config = dict(
    hidden_size=128,
    hidden_act='tanh_gelu',
    init_std_qkv=0.0153,
    init_std_down=0.0153,
)
Each number is 200 + 20 x the weight over its row's rms, rounded and kept within 0 to 999. Layers, rows and columns count from 0. The size before them is the row's rms in percent of the matrix's.

# q: layer 3 attention query, 96x128, rms 0.129, rows 39-63, columns 0-63
# k: layer 3 attention key, 96x128, rms 0.119, rows 39-62, columns 0-63
q39,118,205,195,186,214,219,185,194,261,206,148,180,205,193,194,236,213,218,220,214,216,258,214,224,223,195,223,188,187,202,188,188,212,210,200,223,188,201,190,167,208,181,204,193,218,202,196,169,214,164,175,204,177,230,216,183,197,219,222,190,212,233,195,215,161
k39,109,227,189,204,210,218,158,218,205,185,199,235,199,215,196,197,202,195,204,214,202,213,207,215,211,212,149,252,219,147,210,215,205,217,214,215,201,222,206,229,202,202,203,183,219,201,222,205,185,218,183,216,193,171,183,227,163,182,216,164,215,198,178,207,192
q40,104,175,174,175,175,200,166,196,203,175,225,149,196,211,212,196,203,230,229,216,219,189,225,215,203,221,159,197,197,175,220,210,209,216,189,180,195,191,214,230,204,176,190,195,226,217,189,175,198,179,164,217,204,203,184,225,184,229,191,191,185,193,188,203,201
k40,104,210,215,192,246,212,196,201,159,198,188,234,206,195,176,236,194,168,180,210,168,184,218,199,213,201,214,218,210,231,166,216,212,226,211,232,171,207,176,187,195,240,187,235,199,191,183,227,170,215,168,201,187,175,213,194,242,211,200,176,174,223,186,184,208
q41,109,215,214,205,236,181,161,214,200,187,198,217,206,244,207,199,170,181,177,201,243,233,244,223,211,205,201,199,208,182,242,188,222,198,203,190,209,206,188,166,193,222,200,186,233,200,221,182,170,192,210,204,203,195,154,216,206,209,198,170,208,171,175,208,205
k41,110,195,203,217,211,182,173,178,211,186,175,219,179,202,163,173,200,211,211,197,189,186,195,168,180,205,217,241,191,215,201,241,179,226,179,210,171,199,225,224,204,210,179,205,195,203,197,205,197,213,196,201,192,218,230,209,218,206,214,205,242,199,259,205,194
q42,108,207,213,198,178,180,145,206,199,219,168,188,226,198,235,206,218,219,186,215,198,246,201,208,225,194,187,200,216,196,201,180,207,209,191,222,220,202,190,201,218,209,192,217,239,183,213,190,175,173,162,181,189,179,183,201,196,212,183,165,171,203,203,228,220
k42,107,228,202,197,231,240,188,242,194,193,210,218,201,197,199,209,193,186,185,190,184,187,192,217,174,183,197,205,184,206,200,231,216,190,221,195,159,201,218,197,220,226,215,209,215,198,228,226,250,228,195,184,199,207,215,233,205,236,187,188,214,205,198,208,192
q43,110,209,209,205,206,190,212,203,204,200,191,188,216,210,174,210,179,246,235,191,179,216,200,217,206,182,205,186,205,175,232,183,185,202,195,209,175,235,185,217,213,242,190,214,199,197,265,161,195,207,188,183,200,208,216,216,185,211,205,209,200,222,182,196,173
k43,114,181,224,186,193,201,214,167,198,148,185,237,191,204,210,202,246,191,165,241,208,273,189,184,217,161,182,203,204,169,176,196,181,188,214,220,207,196,206,216,200,191,208,207,227,199,218,231,211,222,200,178,184,186,192,201,220,182,214,208,200,185,201,201,207
q44,127,181,203,223,217,235,224,181,208,176,184,181,187,195,214,195,224,206,206,185,207,222,236,216,189,197,216,180,209,207,172,192,191,175,204,195,208,205,167,244,227,188,188,196,212,217,208,189,193,205,217,235,200,172,193,153,203,235,211,214,200,179,194,155,168
k44,122,188,207,196,207,192,188,211,226,207,167,203,202,194,181,223,185,182,159,193,213,229,195,206,184,208,224,225,189,163,215,188,198,217,194,187,197,212,218,217,156,177,153,229,184,188,205,191,177,167,197,154,194,195,205,224,204,217,243,153,196,218,211,187,200
q45,116,193,188,194,227,207,186,191,230,198,167,221,234,204,190,194,189,233,224,198,192,199,201,168,223,216,192,195,223,156,227,202,195,190,199,182,177,192,175,216,209,165,223,212,208,211,208,177,189,194,217,247,208,213,195,148,201,221,227,176,204,206,183,227,203
k45,114,155,178,194,201,214,172,204,217,207,199,197,215,201,203,223,210,197,228,198,193,196,220,208,185,194,161,216,210,216,154,214,206,198,207,149,200,225,193,211,142,206,196,196,206,149,206,193,199,197,136,184,213,240,192,220,193,186,224,174,193,188,211,185,205
q46,104,156,166,206,185,197,173,227,196,208,176,222,220,209,213,189,182,208,188,180,236,183,224,230,176,199,203,232,181,182,217,202,218,198,177,199,202,189,233,177,204,223,189,147,166,194,198,179,200,197,174,203,209,188,183,192,218,203,184,213,220,223,218,233,209
k46,111,223,225,200,228,188,218,172,213,151,265,203,204,225,194,181,170,172,197,188,179,199,188,207,210,207,202,203,198,199,187,214,197,194,239,201,210,200,186,191,183,193,213,222,232,190,203,192,174,173,190,216,178,180,156,208,204,196,205,184,210,212,188,182,217
q47,126,185,192,191,193,225,200,216,187,214,215,206,189,209,205,211,185,197,204,214,225,161,171,201,208,143,213,194,214,228,184,184,216,221,183,197,167,189,207,195,181,199,211,203,180,163,200,199,225,202,221,189,203,196,192,204,216,159,210,223,192,191,187,182,217
k47,142,210,200,177,168,174,225,205,214,181,210,196,222,195,182,194,217,196,193,188,220,175,222,220,225,229,204,173,205,236,206,229,167,219,179,219,205,242,180,213,221,192,195,183,175,233,175,195,222,234,237,218,209,180,232,205,198,192,203,199,191,191,175,186,172
q48,101,231,211,160,190,215,225,220,184,179,207,202,195,227,225,186,173,222,164,199,169,199,169,181,185,177,200,193,156,210,183,225,226,226,216,231,183,200,214,203,234,251,204,218,213,197,178,220,171,197,217,231,220,190,209,202,188,172,226,223,213,194,203,196,205
k48,109,204,189,198,153,166,198,191,191,195,192,202,217,189,217,162,204,198,234,209,199,174,215,223,147,177,225,196,211,212,199,234,164,204,221,204,167,205,169,211,203,208,204,205,186,211,206,199,192,189,238,200,205,209,191,161,216,209,175,204,191,182,214,187,200
q49,111,179,219,189,195,194,175,248,197,202,206,218,191,185,200,236,159,192,213,210,197,207,167,166,169,199,164,197,211,185,209,195,225,215,234,218,235,199,202,188,220,194,210,241,192,191,188,234,196,218,184,195,197,227,173,218,156,195,199,210,197,221,233,209,194
k49,115,207,169,237,210,213,238,193,196,222,235,210,219,215,233,168,209,186,182,178,198,172,184,200,194,187,191,170,190,242,196,192,197,187,206,203,193,212,208,248,184,225,163,181,189,229,195,210,237,224,196,196,190,175,211,191,187,210,178,226,189,192,181,206,176
q50,097,217,198,194,186,161,203,230,244,231,199,164,216,205,152,199,197,214,193,212,202,223,208,207,222,190,197,182,199,200,186,173,199,202,208,210,207,207,191,189,167,232,189,201,189,185,196,187,186,185,201,226,200,194,235,180,188,203,191,232,215,226,186,218,203
k50,120,189,228,190,244,237,213,200,174,198,206,202,238,204,179,192,218,181,212,239,232,209,206,172,163,201,184,169,162,178,178,184,189,213,183,215,204,183,214,172,181,191,203,211,187,219,203,209,179,183,213,155,215,175,173,242,163,215,219,212,191,180,200,177,219
q51,115,191,214,195,162,211,166,178,203,194,217,228,220,194,247,194,205,202,214,214,198,182,238,217,201,203,200,189,193,201,196,205,153,209,178,215,202,198,186,216,243,188,201,199,201,156,190,188,159,191,197,215,252,207,209,174,213,204,239,185,182,211,196,217,192
k51,112,236,188,192,225,197,176,209,180,210,195,180,196,198,191,181,192,212,166,197,207,216,199,188,197,226,237,193,230,192,233,210,214,195,235,176,193,203,190,227,149,242,205,225,235,194,198,190,232,199,196,184,178,205,198,227,213,187,193,211,188,171,213,230,211
q52,108,211,206,183,215,203,196,231,222,229,186,211,209,197,186,224,191,225,203,212,247,200,196,223,224,205,171,207,232,232,187,210,170,211,195,227,221,189,228,166,191,177,198,202,202,222,191,207,189,188,192,143,217,215,164,180,224,219,183,193,172,177,207,216,213
k52,117,198,182,227,188,195,204,185,193,244,204,194,210,181,182,194,208,191,181,191,197,214,211,220,245,181,216,216,188,217,199,180,213,219,201,200,206,222,193,213,203,201,219,223,184,190,176,202,204,178,189,240,193,170,218,219,159,205,187,192,189,174,205,215,186
q53,111,201,188,223,219,229,208,223,185,202,234,214,197,234,194,213,214,167,187,197,224,214,164,221,228,212,205,193,194,220,192,206,206,199,201,188,184,198,225,164,189,206,216,205,187,202,203,182,184,221,193,196,218,197,203,235,187,197,200,172,243,207,184,173,220
k53,119,203,202,186,214,187,185,190,223,243,180,203,208,206,215,234,193,203,212,175,245,193,181,170,191,205,202,223,157,187,175,212,229,217,200,213,227,200,208,185,182,183,207,220,193,210,193,200,203,208,203,195,151,202,174,183,176,168,215,199,207,172,223,184,215
q54,093,202,186,226,189,169,228,207,183,174,171,211,196,205,193,192,193,160,211,219,217,177,234,228,225,178,221,200,184,182,199,198,178,217,198,223,208,197,213,229,168,189,200,207,214,216,180,202,179,209,202,192,218,203,174,171,181,236,211,223,208,206,184,192,188
k54,107,204,223,204,190,242,195,179,189,198,170,205,219,207,171,181,221,222,201,192,189,167,241,173,224,180,190,182,172,182,238,233,193,209,240,189,201,219,177,174,169,205,183,206,200,174,223,198,147,207,242,207,223,196,218,197,173,182,202,236,188,184,195,161,224
q55,103,176,209,223,213,218,162,175,212,192,182,159,192,189,214,216,219,205,205,196,230,181,206,211,220,200,224,154,207,194,218,202,194,194,211,205,237,219,189,195,212,187,183,150,217,199,196,184,155,167,214,203,177,194,228,193,187,216,215,214,210,197,225,185,212
k55,112,233,173,217,215,186,204,176,176,205,172,202,186,201,201,160,221,190,193,198,164,195,229,216,201,213,163,217,210,195,224,195,183,202,231,214,163,184,220,197,212,215,223,173,197,190,201,197,228,229,222,219,180,205,200,175,207,169,183,215,184,187,189,187,211
q56,107,192,185,159,193,188,208,238,200,204,216,200,181,148,215,193,249,189,186,188,198,179,204,189,201,194,236,190,198,217,177,214,176,204,199,184,199,202,171,207,233,179,176,204,189,180,194,175,199,203,215,183,201,229,213,174,183,193,183,171,172,187,159,152,204
k56,107,209,203,189,199,220,195,160,219,212,235,181,213,202,170,179,191,199,215,217,217,196,181,194,226,217,192,183,197,190,208,170,188,170,177,204,190,212,181,226,189,188,205,220,200,234,180,191,218,193,196,243,213,174,216,200,247,182,188,203,208,181,201,214,204
q57,115,211,203,197,227,206,227,217,184,212,202,188,169,201,195,217,190,194,224,205,217,161,183,179,186,185,188,221,184,210,177,179,238,217,208,172,192,207,231,180,225,201,208,223,191,173,203,187,200,201,202,168,217,203,210,221,220,204,172,205,214,199,232,171,212
k57,118,198,184,232,169,221,216,188,213,219,230,195,170,182,196,184,215,181,202,221,185,211,147,224,185,185,210,229,199,224,156,219,193,207,171,228,221,162,177,227,196,199,200,193,201,218,168,186,185,227,227,204,230,202,230,164,196,190,206,222,197,192,184,197,219
q58,113,193,200,227,219,196,169,228,201,228,229,249,177,236,186,190,171,170,180,185,211,210,198,211,205,185,193,223,162,200,190,214,182,224,216,218,204,201,192,187,220,216,201,207,217,227,216,182,251,209,196,160,164,211,205,197,211,186,186,228,197,202,185,156,224
k58,117,192,193,194,194,183,228,213,212,184,209,189,226,205,217,200,193,216,198,198,203,187,168,177,213,176,201,191,196,188,175,205,219,170,195,185,181,178,177,208,186,210,196,235,140,190,250,188,157,190,213,186,218,182,156,216,177,198,203,248,223,216,213,179,186
q59,100,196,176,170,217,184,197,183,205,216,161,176,208,190,206,192,240,208,156,215,190,196,214,214,207,227,222,183,192,211,221,203,175,221,167,195,219,220,203,195,202,205,181,206,181,209,200,207,209,180,202,219,167,197,185,174,196,225,205,215,140,191,195,221,220
k59,110,221,213,222,164,240,184,164,201,165,198,200,213,225,181,214,191,194,199,211,240,215,212,220,223,208,209,209,207,206,210,160,188,190,185,184,208,215,214,215,181,200,224,176,181,203,225,212,195,210,179,188,180,171,199,217,212,213,199,196,196,171,222,189,209
q60,102,222,190,168,181,220,188,216,165,214,192,183,216,214,192,187,183,173,205,214,228,218,218,193,196,198,234,193,237,198,210,175,180,186,201,196,204,195,229,195,223,206,237,203,197,200,207,196,173,205,214,172,177,200,250,177,191,194,187,188,225,156,195,218,158
k60,118,231,231,207,203,195,192,161,219,190,182,231,215,173,193,226,219,221,202,210,206,210,183,168,195,181,197,224,183,201,175,220,188,185,194,183,234,182,201,197,168,184,239,211,207,206,182,210,204,197,227,190,229,192,197,196,219,215,217,214,152,230,224,207,242
q61,099,222,205,160,181,228,197,196,189,226,195,160,213,228,182,218,200,201,209,168,197,237,198,206,212,225,202,199,195,160,145,184,175,210,193,210,194,196,185,188,227,178,206,206,194,186,197,205,205,206,186,217,203,184,220,229,211,198,166,223,172,174,176,201,221
k61,103,192,188,170,217,235,223,214,191,186,245,173,188,193,217,205,224,199,203,216,214,188,209,198,190,187,224,237,202,208,224,224,208,189,215,198,219,193,217,193,200,144,201,210,173,229,214,227,182,181,162,191,245,199,207,224,203,183,213,173,185,229,221,181,202
q62,109,207,219,198,224,185,215,168,163,197,197,203,213,202,202,182,150,207,149,232,176,164,176,216,169,196,217,209,189,211,184,224,206,208,205,206,189,198,171,242,218,196,201,215,185,205,225,183,176,213,238,195,193,215,164,195,215,218,180,187,191,208,212,207,192
k62,117,181,195,212,168,214,211,210,226,196,222,227,213,191,223,184,226,191,196,167,171,169,211,192,197,247,216,160,192,155,233,206,211,214,218,200,204,199,197,225,222,231,201,203,201,188,195,239,209,197,164,235,208,182,184,207,201,168,180,204,245,207,202,202,202
q63,100,183,181,253,206,201,185,186,209,198,221,245,240,240,200,213,218,210,189,208,147,192,225,223,189,175,227,230,213,164,178,236,213,219,226,185,175,213,157,188,172,186,205,214,221,206,180,199,176,169,189,204,223,202,216,198,175,204,207,206,217,182,186,235,203